From a checkpoint of a small transformer trained on Wikipedia.
Architecture: LayerNorm before each block, learned positions, biases, tied embeddings, capped logits.
Each number is 500 + 40 x the weight over its row's rms, rounded and kept within 0 to 999. Layers, rows and columns count from 0. Numbers have three digits each. The size before them is the row's rms in percent of the matrix's.

# down: layer 4 MLP down (transposed), 384x96, rms 0.0758, rows 5-133, columns 48-95
# up: layer 4 MLP up, 384x96, rms 0.0757, rows 6-133, columns 48-95
down5 101:536486565499534505550454500448428494551471520480565553527496510484460501544505500526506438505589566482494489515522484526548456449511438531438515
up6 109:530599475522587496501533503566498565513517444478540438482570498510474480484490517483504390480546558523569506565514468477443468558512457490434520
down6 104:514527506546531484509502464398600546445542474519521488464516413536463508505487515574476457538518527479516472479480477523536526448418504566524504
up7 110:497514505551571540555466505545490511479495539521444461497514513527540462532456514533443564552525545494500509612493489506468547520477502496541458
down7 105:511539565560472457522428453501521529439482511407497519507499494576534475500441460511528491511515519472525452484444581503504443474472480532465453
up8 100:580531543526530446490514465576490468587489401512528532482487434553503495446446478457456482531479434511506465504463506482490501498542545511531530
down8 111:525500510498448487464548489528512469540509479480472489498479485480486503554532454505400491518499481502493503499525440483531531568485436476445531
up9 109:495501488488553477491613578583486473485543529489529474484491497517444485510463515565503470498510532519458536496589503516524512478487498538494444
down9 101:489445540512559465447470453435447496479477517528447483381469445454479475463443508545493496501515506582458468467516532478585427434494551539512442
up10 104:486492436554543524470535499516447499562537490501503424526445516525453517536407573410483513569494545555512504507543521446452549524479511480438464
down10 092:525492508470478517563513475563490498481416537609474577521528497496539499494534512500503461454531523472481477486473456500482539426471484556578537
up11 098:523461484590498452566466552454485485569478492471497502525500568524444423511466514505506462487482503454488515528531465471474474580502554550519523
down11 097:464594496486439534477478473531493459503570412451508449467473583475509533479470553501536494488537489505488498428482465552502435525469476511521485
up12 105:480468393509493501477444499582461460494560507387519505476542522527574609542442485523470477539502477459502507494569494502537538459517513465452532
down12 112:462483467501408543519532491517464517502513461523541509506497442424513452515583525502457463454475461465495489501532465530538511481486448521563489
up13 094:502494546505449522567527545472437489470539523538487498566548525569505422485480527516506557498387479488569520479525457455479528459483489518422510
down13 098:496434510528491485424479508549439516429431499483445546471500563521534489479485453502511501486596531544401511516490606495517544496465478497506447
up14 102:493483515520486531410584558478491440500425483424520533534506488510475475517467534562501518472580528524490541531516532572513515466548492598455483
down14 111:494517558469530500485579479520469516555524462498494414515492534456480496493449456512504514496466571491562453432488495484497461508467418484494530
up15 127:499498507538417503465460467528524491506521506494470531498505526581501496482392514540491497510516398553465503580427474488441491536488508527519470
down15 117:454439463488542475479494452476533455528622442577491477475465477592456498520542502482483450528557489494451450539545555486531537532439493548540488
up16 101:531480550506540512507426467519468535535427492500557492476470519513544492463466497464589568549461517584504468526548542476518470492463492504476560
down16 095:475509492556530527528558472489506453460522518463495460464457582501518474527535454548502516514500505459525467516429481558475534575515510568479500
up17 093:487530533589488506539502475480489518471525549454490510464606529513493427546545562532475520451532536453549581497520475434467487460517525486469519
down17 104:510558569532472479551561464462495525580555472475510425529569451516521482472481485440457499415556506476460487488508436463519445458441500542543506
up18 106:520478497577550567527473508525515475500534516523530472519520510499523498528509465445463543533503490469491456500466514470448457553455512488501532
down18 094:486481536495487522523472513493496513521478464499537545440524511571538454456426514502551496531476530510440554513461556554454553488490455506549435
up19 106:487533521503556450538505414556512481478521561465529474431521443454579476413413523440472475492499482564484519462450566437513525477487500528475496
down19 092:460487515577504449491465538466487488482559511555562504556533543489486462549568474561538450484461525569525472518518478497469518550478425546512536
up20 113:439612557520576525417445519489460476510456510524483483520491473560478447505516440457472471560512510469486574544522436484486521502455534562447561
down20 124:538506484522480480530499436456528457532588554503449545439484384507503481477455489555476493509478508500430464483542585476500514513455528490520447
up21 091:582533475464436494514537525453515526604479494578510457493454553509526570496452522578548503482552528540458476542535497544503536457453522485503523
down21 066:499516439551578508410476540486579513481527465496539563476531411556520523463493513524522484572499460499570540586545491546498544497499514561545490
up22 097:483561531447553473479527549536533480443515434531474503439567426531516534498463504540470423471468448487553484496516502460496456470499464637501490
down22 091:500437536546555557474427474481559481486523505541599516461492481540543533455498548470447508544537558465474524486475573554436519538451574516456438
up23 077:481533439536570481524518487511530509506511465545426582434452506567520526480479514465512481418554438539517499501525503454551541497474484495464509
down23 096:512461508475471439495452474487493501426489443536500476554491498489540502449499483437541485489499567417425542513508488491398541514536411511519475
up24 096:549539502574483581494443467494498574513511506519519472490503423515476543495439558475393484513519439492451477472527546538453460467479543459508523
down24 102:487504504444470536550514483542507459493452532432484480494578493555466523454492406452538522523510550469561532484465498474533523553470486480474474
up25 105:512544425534583519451514484526466479498498525577528556499501552481501476466495419493456463479463498464469544553524569511497439534474620478533519
down25 110:512521476539517497477469490499621477475529518502480433547551508513503520473538544518511527536560470517443477433472562520444561498457482534504532
up26 095:479495461528514527545454476483445461508455453493527490490446523504496517465527468569529440501484444469480508462535529482541527429473576539559515
down26 086:431466471477583477553503460570495568531440524585499511498494398458500538468484448510476459464524460523501472495497438472510549477525476439485517
up27 119:466478485519551492528475512490464437572457420477507560475580416533427416502530479569523491548435549558531464518533535468487521526527520484498500
down27 105:505529487553501450405472513504540567491471547530544484491524504502547558474502486498419467530450513478515486492541589444508486547508586557414467
up28 112:553433510486507458523439537475486521479499441526443498498543509444450472511418553585409509578486513516505547520475505499445489503456515567549482
down28 105:517539503525545455492489502524482536560469507452544445552469462527535496518512492474562542521496517540433560466512485514558513557492471520471469
up29 109:479484492450476513445530528568559448524504546462594535530523515526445443513585540447469545543496564517517465471454536482478601555500563482456485
down29 102:510524545468493475495470542510499511480470402493448488540528510506476539586506528516476439502519498485529496466513495522462469498419419451539503
up30 104:422500485501562413438479530563498415534506539524491491500555539492450535540528566504484549491485581505497532537555467544449492513493475518461517
down30 098:561530506431508549583446461488475506512404495508512584572501520492545457476507442496511499475514494508516511466516486374491532530494491488423553
up31 097:467489544531538430454489474535485592491511439525441469496487475548489440561466469473478498557545523463567505619455509475461548542449521529452549
down31 104:471547559490517444528465494569485545450555526504550415434553484471459459562526530565567423540533507447483467498531529474466503480520456518515591
up32 092:500506515490468500532414509537483541510429532416460514460470508445461502533403554514520446522492548482538534498539551580521496462541477504519475
down32 096:488475477437549557559534521505585466536498489555520483518468502482482517503539496532427563534544468485554534478444444464569548539544515594464488
up33 113:490462576555472487480529430484487476527501510435460580438499502566520480501482515476509415530500535498539491497457427517564522448481447542492455
down33 095:448472540480466482538517605537459519527587426540498544481464530526502502512570504460499487453515470522491557496602472476432531440487473545532544
up34 104:397480478483512499549558513536542408523475535437530545429403529495529507469505493481476443495534445564514507507556571481472535438558517490450493
down34 109:590512500505481488521531524505464496486526494541535486500502464514486498462573406522563568501446536484547510491462542488498555456444526504533535
up35 090:452538487550507508503509415475488473484495575466439554498540494496539500535547483489483550501577493496520511507486464423507588480476530495515424
down35 087:543538489490475438563505483469544525479536528384539460525539552565535484437456470557493496483419521544508502444533498431536422485462488463452532
up36 084:569490435534506464497528496509501470394478497455499506495418454474506493509473537492489529483476538485452582441525484566528562494543455516507491
down36 078:552408427555521545496522479470424535501463447523507476494474490516559496490570569512518499524476516497502532459512526496480532489529587510457541
up37 092:467485438532439507518430461501558486508485492539551498534458470457484559437442441551612527538485487461476503513551465517558552525482565478522504
down37 081:514522454562493470393465463501526452486476501531492471482471435544573490496506545499452504530456505467509456493474523471515503535470585528513493
up38 119:553458455563545494539530516545520498458545496435473428454542485547528554454500516548464497600514482520541471473532422527506472425501462544506502
down38 118:500455511491460438559535483502489505513522479468472541429540516488410478480480444477468544425482545462491582534417491535528542489520466550581442
up39 105:435508511493542467468480494472524476537478500446485581488439462489543492475491406440414508528507592436531490481533479522478530427448539530498535
down39 101:515512529574530515512530599509544502543496441516445482511471494470433520558462569607528486487540408537519480472477479455511608559507484553495484
up40 096:501587422506433504473464503531512464453488495483577412519531513469474457547520517510487471525515577589557520455536485488483443519522533494435452
down40 076:454528490531542569422488522504516529414465492537520453407474481531533485484481498495479535572540536479546500475535594558417497502495617461567470
up41 104:454477492527514458553496552584517505413476480540452492499495538484482521534464460503506440517504480487483477554531578528477502435585512525510499
down41 097:531367550479534533479538493474544512502492490529486517429509531553450519486503502470505549521471514488497454507511454442569497540523434515489452
up42 087:480523494497447532564544480493572433523444485482475484525485521542498421504506493507521530465522515542508492536539529485453485491527582533434468
down42 090:570516566509501454514530464451454489470497546463520508484498592493533527486508489520541447529475574484532490469483470555469435528496504556545494
up43 110:547465427416547557447496559500419458540473503507527513386547534489536554545483516496480523480571533545511434513568511542511548493576525486420508
down43 122:505539500548470469451502466507606469522508473491533475582557452460463530458497501501494475510437472423450570503489478516481472499459460510529491
up44 103:478562503449534508506562574557547504458453508486431481474565456516545514504502507510502557510509524509557528519516498469430516504525463540474473
down44 100:496493479556490521481504458472530518478565417505542497575486561473546500486517468429556488480489482500488490513504422504606527474446516491506496
up45 090:503462490549457514451467505510529565559518442530570478485557465458520429498505402471472529458565538554555503505550506508537511470527575457471518
down45 075:493564496595524499470437477470538571512542539608486495435489472546480565535524544564465532560518464438531578500556494506561513459545547452538492
up46 092:491488495527450483503456513536496523523441526445533505522554536498446454529473516502429492484593509505474480512463561503512511482572484547472517
down46 097:423456555467537469536584480573470493506553477537435494588493474505484550525507505517524567487440447522519526466456459458547486471507452516505471
up47 095:436485536538451522544534519483480505413453473427511503550506471453556404546533520542488467533522467526466563512571443454456502457487521457492423
down47 087:609576449509470429467415497521490483466479542506546522396488547486492494449446498501478490473451582464509537504448552481475553518553523445537463
up48 097:545448505469522516540484531521489471478485426554547547481502516540438479526459559491535493536499487513468473461487510511447551454520516501495590
down48 117:487508531514459542551482488444501454506504440434525486534482474529445449514493501491575477493503549527468467442487501491425401450505416541454572
up49 095:433472562460445571488484546541525460557584479426456463529522546491380452497494558537482531530483487493511546500509512548533484454492539486507473
down49 071:516569450586513483461418438449494515482487542553506451471418461548516534464516530498498501608474445483492507449530586521520540524521589436541527
up50 089:460563502516571522516430523468412525499475530470543470493550526573514482444448584524481556478500509521541492513516447554489521531544566492482546
down50 110:450448528564466465389464512501545464506467470433487463505526439481501504482524547551519460435471505530499518441467478548545444504441534486475481
up51 100:550517515477552543475523519474398504553478583451519483575549498551465565500476496480468507552501428503486478578452465492476495503426510482463507
down51 075:479582445613512496494468516499502527436474514507508454472472506571527509509512526543505540615511515514532529515535570509486521505594611505552514
up52 108:407459550544471542486424558504491480559493481521517523514494520490496504543541573500513471539563579514525521522566538541434522459410510540430489
down52 111:469514469478513487588581507583549489481516495577530467445519530482583537480499549527517500476479548475485432470488506499480517470494476489439458
up53 121:445517533536532482488490445541395490543461503518479481476478435458450430488511497489512465534509537457554494498564497512528561481529509498519474
down53 106:465406540512537418490563551487487465508555467565485520493598525454504504528430524605459438451485504508440527505471445558453453508496491487543477
up54 097:456543446548508486490512519507529514541525475508523513499496471489574502543443494560584467481569453566495399542519489561519545554540456586541505
down54 078:493505472539507506488413427474506484404480493548467433459455457517508523492484490525518531575515464479428517449504544466464540502526594495516474
up55 096:416535497548506464421401461544432498526515427520527513462602529548499532500479489451524484533585499509516535488532530528529476448504505526449534
down55 138:535512527527516603527446529521431486504447427472550469490518469490516510416515490437518533444462506436464459433527455507507478520526407468499471
up56 089:470462513575532477464545592503448529517464428486537449514497530505573491549486468489469450475505477525533571463495482544435500460477505488463499
down56 075:484499523597506448487485530500544547481508502538526464431500459524486511467548566495445573452454432511522544467464529535495553513569537513503492
up57 093:460493482514515484527457509504495481524453470525501541503481546539555499501489487513482540471549531540482492599532581443448476458510503479503595
down57 109:507480507517504475472571472505419489474515497444472498501507515499470529454516513490504534505527442482478458453439446543530573507499509429525532
up58 102:487427541501510455487439498572489462431470521451462524501440531518507458567495477575557461473514506541516480493512554472488499478458471573496423
down58 117:556469514460449569553474510431473454536506477455505484501553476514480516507530471473494497464489432490554473497531512538437417457536594541464456
up59 087:495505542514571525522472493465436516513559454469503479461510587511464446474475498559481551516515488491441467510473479542519474394525546520531466
down59 113:488538496448522531497500544583471531488477464541533522413480435569455459484463451433534514455557471540525388497375462430517554557502422536464495
up60 106:520574457545556452465507471492509474534553524462451499557477453523538458456570486498437440516541462533505462549482505525498517457478472480472526
down60 127:513500451500499512469474549515488466530522474440470512459459550483479562444416501512502487478452501499454522481496522553541497527494512391530414
up61 102:518514477519534483532488578463555480489533516556520455517507503492521475458516434550541418463462509539491518540502555514498444510465483559517508
down61 079:469529403607452467477486514462496451471493440503512497488484501464521525498520572476467539592527465459494501522573470523485532450561587498485479
up62 089:506540517535478485510560472407493523519414467522525495516507489487532470556478430458482516540561505502590435592553564475498471516422519532525514
down62 087:452518513455524558548441522504546439415548436536554484399547510547528543485536533451479509490526456452493527465512530487496486512521525467516475
up63 103:542524463529475542467539508434559499491505434484476545559509449547496467460452519492477472490415545534500422531493477466437475527492502516549492
down63 116:443471517450533491495482463556543500440497535522540441457489464450438437515523480523524550489476492464480496462480448540497529511547481432499517
up64 118:496545480463503498543541530481518556517502448444506547573467540548513399534457553556530457474492526513498481479510507545495543489409479502440523
down64 116:525493480503477498532530515553485611494470524487504500467561361395513503520557525431523514495521496445499527475515456489473457447480503486461505
up65 098:504509448544533458438491501520465476478520484510520531520507396463508522506538474504437477453583475451515400559615523559521535494549560454508458
down65 112:445470463452510528426554591455488522456469547464520474430460477487558458515455526462493462512555490497437477570401522521539519489493393497460532
up66 090:420492481457528504502553535467441469482551430541484521533501447539520515495461505467508544498478518567545551484552510510486483528503525474467542
down66 105:505493487465582417521581494532448530487459511539464559563519454482486457485517516482426541432467491478433515525556468520501496498491526484519438
up67 117:548457501568573516511509502527490522543453575441443529543477425495503458548426475540477497523520522533526474464509449568531444490521495544545472
down67 129:444464509446459486501515491530511487542505496467544563592573573472537470496518500471524471442457509514525502600517498452444467429428540536503544
up68 111:491415509516518497470558525503467481496504430456468536547467540563402462488467560561476508492475534566499555473567548532545564492491482553493490
down68 135:522558510515477541574438487550491462507487482504520488533512446508565524504538447394481526455476529439453500605491506440447441486518474463451504
up69 095:477465502490514457460511519542499540443522520424444549470495514429534462521496526470497477511544454479414511507539492465516493473517559481505461
down69 093:515548470537441555534477518485549540537500503529567484556459491498466558437518524468573571504492453547468548473561495454493559533507506529480505
up70 096:590456446490457484504528516592522522495498472560556468497505542504526483514504542437407502460502518464511517554505475497520485430506451487574511
down70 093:430502497576419547528471467438494497586483450541516480521524538483466502490490543441525470522536468486541445537426555514483556469444572497506480
up71 095:495518488465543485585434491497507506443550437472448498463533522534512473519517503497542429487476481480489521499495472480495547526559442465500486
down71 098:471518540517553517461481516460423484535582509498577466427453417470517490610501518510500569547475488531523502474539501458562517495476528522517440
up72 100:516506514573420572489529491550508484422471468498462528437524491510441529495508497514538471473491490515456490510421498497459443524486557543513512
down72 112:477525540430479564479509531498500523546494486429604522465518509488443578454468537469537462521514526485487468486478547539570495423504462485550489
up73 103:457468525492523581456519441462465519556536499446525557518514491519518515527468556508466460505497546505505489506585471485499379492468489505417505
down73 104:471509531463457498573492564535535459509443488491534496554487481509409482458590493540507576500565474515487458558496462495532556468487483484446494
up74 098:426561533505482590527470457536502491572465454444512506472520513545507507470531543475423528486571469547489471462453495509501541464502449506474506
down74 088:575451544513487481510572592468454507512462451559482574479522580498517499543466423532506465443556475506484558570468465436501457488511517501519519
up75 097:502539524520495451485543490481519442515460453507487484524430539520465487566442496527548439497524554549480509522581530494516540485434542597479455
down75 120:558497534487510494535534485523536482497548522472513497474575480525503518526542549555552477445488490512487481558449478513425479522469463560520465
up76 093:538521555522502518492549526450524558487456476511550494452488525477453464486490505484546485495483532479474459470417461495487528433496481461466442
down76 068:529527466563604463400488508577488486472506501518511516512539503530506512507454517544476475463495543530591536559503579475506549469594569487496529
up77 111:423541555604491538462532485521551465477493503479479521424479479562416488482508466444506521482490456548499407476560463551488501557449540550471492
down77 121:530501479436479486445498532544486558492453501472470517432523499566531536480526533450479550467473473546437511557456456539493457515557429424461460
up78 099:541434484507516447499462524532411436534456504509536456501530473551500552532469499440446459543548509548493538548597511514501476410503507503465550
down78 095:559551436507491439459540486480439556441529541519500394476468435513464513547551455517471500490476474441489464515533457478544517499507498525499536
up79 095:468601514558536481484482437510511509477484477491456506421529566492487458551466536499506461491471515485471416536456526435470526438519449526515434
down79 091:507557452530567438505538533507462502433518515543484494476484504491525521460616509562495503473497450441539621509476537497462523533533478466519490
up80 097:543563553463502537456461489490497515405552469516486484548484520517432520541490475455501452551480477537505517579532458432438538485592511545468489
down80 096:489467490565487480546477467497475493569531571506512528485558464515523546434454498503458548489522466412581518429531554551531527468498547464478510
up81 095:454545499506449458511493425466528525519525494462465542527513479493522546513544517480494490429536415428571497472461527520428512458528496526501462
down81 078:457572496561518477506465467467514537459496517618529453454490431496490520525560500536461571566449476473555504457500553463540471475570579498472520
up82 108:506570521521486492449468642468533497561462509534519528542380470496507525441502460481442500539527494513494453515558462539512536521553515470550499
down82 101:473541466582430466514530449425492549487561535488504591466503517523508513562511512575525530497443501565525454477503503457452528538500520556570484
up83 104:536518546532523432511497398610450494523527562474489564511558529526447482508587475489511506533524528535499550574471544455464480449549501517488545
down83 095:533552445480487546523528521460536489534436428505532430464489463443483458553449551493547545504496494522429466465486519477464527493500503484515530
up84 112:479487520493499448481508527526590457535477491499489499497509565526468523501434418442497504535533521499495463557495507483564519560525490544578483
down84 113:537517524476529502512505460489427469534512512437543556522525605492508489435523493418511543461480603524522552467496451470497479411478507492438517
up85 091:500478488514496471510512520515522469490485475524474501521479524504517520488526542498468436495560489477480436596487587457474498507540560520504475
down85 118:480522458441527516538489560542534561504508488458490482547521493519469469508484495521576504442484522490581509463474463520464504513471529475502524
up86 090:463443566529522459519495580369515523493387453465520524520446550498455462532481529466508513582472410494517507484470500540526489505499517505435481
down86 090:542526461493490517536522460528419480535539499530502498538483452477504468495533461497537402425412467502553491485551465469503505427534482414472500
up87 099:469483414563497511440480561491533468461528562490436519553568539492459433499440469491465519552524545471446563464500514483481487490505468512507466
down87 101:450512507563549481456583561519513480526535507500476515472477485519490509551454481451469494460483451512532591528448541516546448536537507551532580
up88 090:422512549561509450461527502505448519507436542512456558534431525500484535465543470380504511512495604548503466493462512444492477510526551525477547
down88 075:517598493560572480466488507498509529436500477540492494448498489509550525514541497580462526603480542479485556475549578519525470486543570507542514
up89 113:598480420515498531500503456487436508439524540433505486443484554428537528544512493490490507503517487587507520535544512530503501521516543541474464
down89 119:493467564480496450450523587513484522502450450449522525491397581496486495518515477494546518540442522544481444504438542508460480495476542501557517
up90 112:490485454533587549498505464492607510517561561496475552546441462504475503496523565479515542549538518516536531472463519555469494529448526544465482
down90 106:496503485469526537438544569564449479503457452568520544509434445517453460516453470496463467494549520456483555495467486412469582459445555493523509
up91 094:478443518552471552472496502517539501466531531466502590534470557496498533464513484438512496577530537476560459423424496470423542501522612513467516
down91 122:540522472507517498552548554548539485544511470462501503496521450566528485446505517564482482455508538597422428527534509532543489465470399509504423
up92 110:516516505550478532500460556462421459516534424457448427471449485571564575551484572496466542472532565530523494549539444507526490441541458491515508
down92 112:554443437475528490456540432490505539495517491518429495499507468487503561504444530484519472517479501482494552490441523554509430469495480466507456
up93 103:503484516514489548503488500541480522459520549471485558474538557457481489514517552464452504493475530544447600499573472527535483455519544464497534
down93 092:424508530541516429478531547469554493510494469590527446567489490502525483537504496533414523517449464511462500530535531527462574501474519496530426
up94 098:469482468467537429494530555499439485457477556445546528474424527505481508546521505498527509593502543431542469458538537528401466508497491604541464
down94 075:446590476615531483483508472539489467494511539601511485544452470510464468504466551531435598521524428464509540535536505484489502439515493532497490
up95 093:520533422549550497541529491473487436573531472463421522479544521562460498520535476563538476527490430414569558491493480493440468522496498499526473
down95 082:505466541567486513534511429530570493433512559472483435503510526495467482487498484573418588511522509501543497544516512533492497584541544469512525
up96 080:467492427496510468465390496468506470585473514478474547486530541492488435511424509482520480517531492497496481513501473407458484521505461509499614
down96 089:524544439559532496471529491529521510487471533487505512466451538504518479431525491475480536610530541508512478567543481498494552595555606521584474
up97 106:518429508538511506430561513494575512560474543436616549508498484518524477507438460505470558522564548402485503528476474546462454544515538536435522
down97 097:502568483478557445522507491469454587446582414519519460516530512506484509543579473493538552530447519610512474563547469508510500440400491532522479
up98 099:433508490499559547476528500568437487482576477581422467439453541522466541451453491515543496513570492514468499568514493544452505496506486554427490
down98 100:481518553530504501537494506414464537459362443446517526544436539462456487500500517505497475556505596445492548540504494458510447512452518486519514
up99 090:465523513544605522514450561448479480459508472499492377501492584551512468506505490481455403481409522490546480556569454495473494493535461509518493
down99 108:478524520481491557541503521581498500455533526447568492513483406440516480398474492511529458389442517505424471465528501533463454531530504521541487
up100 095:458534509485537533567471459450466549491440484499462497464532471454494500508474465461456552502514588537528485501488429496471458488471517558546444
down100 094:527569475454536442513447496536416511573489518557494529478412521513485481510496489478564452578492548477524562472529496478502437416543490436477495
up101 097:515505469459579538530447480519516551481559469471530491497504505626492503467470551526483467467426477441474504387518518523485472488488584518531458
down101 102:537532431535483458489559492556514507513547532478493431551522461481546439525513549516480477530462440472460434503537547489488451424535496460484525
up102 088:456439505489475527564441500536546501582442525554522531468550539442503492496509496469468447515506484522559544463527443476440505450566441585513447
down102 088:472503513457499501502483439539580487508529554571480546498457551513416524548507485448482532486571467505443484507512463498529465455641516464469572
up103 107:541533436496494541475481530556512555500552480537490436535534413520519530471471462563502488503542526500567513521460448534491443486478552502477514
down103 107:495506531546503476548531503434416402550542515487470493475553509469489421493561548466528450522525437496481535526526498478502539460502542496492452
up104 096:440445510536496566528513527532500441491559529540441488500476456517485549486479472501489440550547471539580493472471500565523482447524545511564450
down104 110:503542454488486524470457553503472492471459548471492574514514456456519510500502542585484526478500554507478542425495579508569426509429432483524533
up105 088:502537474551465475506423488480484458496557443496534549487564527479541503529526462539534493498443502512511484460492562499465437465443444452469493
down105 083:494525481481526488443498442492536512475512511594551474553443481492528567496470520567488541520473403510507488458515489470526527505553511476533511
up106 104:562522503486501476482539480585540494505542515475471552458470547519492464479529436541480520518476521458541492583427483433410513472500489469582518
down106 124:496478501463500445498565533464544495566545541534515469502478467468521485479461514466508459449431550552504440487507472509549467489519472468498508
up107 098:442469560526497433554471418471499507530557478479484482556452452499540564430504406474501506552471518473500542515517504498428468403497510478503483
down107 087:537533540480465481499509545470545478408532453576487444503526514555479477555498503534533436555477574500516505484538616528514493502512571525574479
up108 103:466543574500463551488524462523418507476482440507416529411511508551506467536485497452414477523528480495459532518553509499523542547586558542467478
down108 119:497485487493464492524493553505523442508530542492487536486537480434483513443478508512490472493543487569529462487477473484578503524428482539470413
up109 100:424561533548538548519498536513500523461495546464562553415528497470567477516504519459534489511413506439430469585506420496505530456492493571468470
down109 065:523521442504573518490471552516546462443497495503527504464453511577513555488502497563492535546445491465567551489482541487466550569522561507528483
up110 094:571591486457425573528489488469483489523430458504499495487516565499518531422554520471506529510549492483541505480537463503506524453517458512480448
down110 082:510516464572528437493510507525460506473568504460570461455451497539399487470474448546444502526480553501503438506480574526521538557427581489511547
up111 101:491507546488481463456494509524481581494438514556468525480444526516526453534528479501458527585470450486564485562442510557473532537522516568533521
down111 103:506418503523564523573518540478464526457481587550463466559482474476524559529553501507449527526531462445531488459504496526531483427522510409501543
up112 092:591479487511468481514482553494479479525528447527452568457469509476491473446483413573516499477481436566498469515529415517563464430570464574487520
down112 093:505486513464449488464480404428432526528460509553528465546482546505547554503493597444511468515480513452527485481440506386537523471480536456461508
up113 108:457505408489502540488525504551467477584533480499488510553491484478495431528532519532451532462460484548526516478490531504526583442519535582538441
down113 109:508400483438476520471475501455509565483480466492500483438543423432433435480525509551540405542453482567538454472446540540452481509480516510504503
up114 112:577440439576504543547496534462475415467429534469548530515562529525565478510500524556520525517549499530459529474536472448513549500512506467544454
down114 112:481492568453498520462525563484527482524505536426464500449459474499441548499498458571474459483491542489500457400472492486552465592501573466426493
up115 097:521527488611471474530417465430422492463479519510540538480515470475424507440519462487519495565492547488502481433506491492480512483424582503430449
down115 096:531475504440577505442564514526551579390535486511455529483491508470488525463516531516487538462540437534535496528456512513482414491511464553535486
up116 120:498433472447499498505492494502513539596536493461599560526472544508463487566449476456427506515504556498550448518495447495538542470522442507467513
down116 135:537448574507505530491538499507523516524477499466548489540547488450495591540484514540513541518523520509456426510466458509531566523553407488487514
up117 110:445448472476483497457492501515534540524523504538514545548435530505558532537492535543401397472443521530487464556472451454520521508535480579482546
down117 098:532550480552554498496610573521539504545479574456478515479488485523412569555483442501566467560496473498552451459447422544473522548487495487527533
up118 112:529493441498526506473493584576512454475458393417490467505531543528522484487493490499483553439531506507573480516554450493477565498483502459516526
down118 113:458486529533486534516513550513471508509549496515471530537525460475439537502462528584490490510417443516376474505590513519464519477487535555495514
up119 099:487499442538529473533446570441477548550493461509491484456522479576603497482467494476474482557537507485543479501460477540475458455482501541417522
down119 096:453469485578507471436508542477548472484492415488544494488543564549505485526500531537503518498494432579546549537466518453556422466561491466517488
up120 098:507406536520494508510507532460475469493513439505612472409501492518481511536433446518493393527519488488483418531485575486466514540468485539489545
down120 110:553483524483476514483487520497438481596433456497497529592505518504508523494558471520515564403537481496468479515510507500475525488490473449492505
up121 095:478515449475547477462534511562492417501540480530507447480472559468542482470516577487538496440480493457566513526550532486512496501500493523536521
down121 077:499538485529510382475503477477532546402559531569491437455477462477555561540512539548488487564512503456565535508469567505499535486543594481590531
up122 093:523545465494450507512545494589541558418483466477509521562546551485523519486516517492548451427495515493527412545459513522453561426546495526458502
down122 104:502495541554536514435517555520454463449451535500445484461489558453464423545463548529480595492583429437457559476465524492556483500549488551513521
up123 107:489520498556517500625554543486473457501500471484520471473483488439486481451498539478516475526412511551516465532585504449488454503498567521538509
down123 111:541585527455456495428539504470501477457479408462495503519524506491442529506503468450453489399525543502457545529486471503589532511486454548501531
up124 093:545455530487519592497520549497504503536507486471468576488491541560547419509508480482439497552562545497486487477509527545486421531580553537495482
down124 106:500529511476483505454503567488528507545519504488489437501465448450507553480540537529519627472478546507485537499505483512561528460457468491459424
up125 097:467487508475504492561518522543448534517471463461529425492584477544526487399479503488501491482484463515546451528498549494547504439534485517475428
down125 089:542550530555550517501532500501501412520510474543439480533411545540439485504466452533523475423530463473448487477470474539449489533461459544537519
up126 091:502566432477537486476513533553538442499545502455484523509438573473554510519462495476489458440465494558515465490562538544494470553527480386486473
down126 086:451453535485438550458482491545471570477483449462573488530523468500550481491447569521521528503540479492504560552564488540467473450565454558533473
up127 096:497463551566580432506461530468454494386495499514463520520476425527484502474465568535461434509582486525493441390528481472465514490494505519484442
down127 090:514529558478405462481487493432568483559422526513530472586482476524490503577480444456445535516452406485497495499418502509529498534539489510538547
up128 123:509437536528522476500462552512518542543483526461442580512566523489416499508502499465478472525468480545562494528458522480530463543414470494500491
down128 123:533495419467536493492534534463493486522549446536550464498510520417517474513551469539483512446529474494503512603523377536525439504529488553521485
up129 092:444529477524519522538540587537493587533440460456551557523552469548505542437497554487487530476525482501510528521516491527525455445455496579528469
down129 110:509456520414494485534503455556460442539593508482490531476543537450522535603515542547466560457506499484550496502522409478505438555473445476512491
up130 096:572446506570512490482515524511495546467481467444504479458504432469561500485519514501530492469520513470471445528563544595447514492488504443520473
down130 078:421512436557522527456497464475466441506540543566478522509492492480495530533552538529455559567549467462503533477512463448528525479558498490534572
up131 112:519538489560539493438571503519477537500512418520475483543524558488604479500553528534515522480425431429533551500554525554506546516552567489494496
down131 098:494544520535501647525499474487510488496551492447591497509515457507459522490511511535499486505547465543540491474487449468496433489485424555522520
up132 096:445461520438484572499445557533524413509481501486493543511501574528535415442504520458547533570482488506443582497504458529464525554475561530514569
down132 074:529588476575556505508494445447508491447465463530504459488456467503495504513514479483436580515534492453459497551488491454508485492524543545485479
up133 108:452446504558497455473550508525483534514485504452489511480462478496505448533438512518501553485537614492494586497430498445492518521439530526487490
down133 103:439503499471532511576492474443541554490460576484461543585534455488482505474500481451508463513457463502539447533409478544514549465455497501504501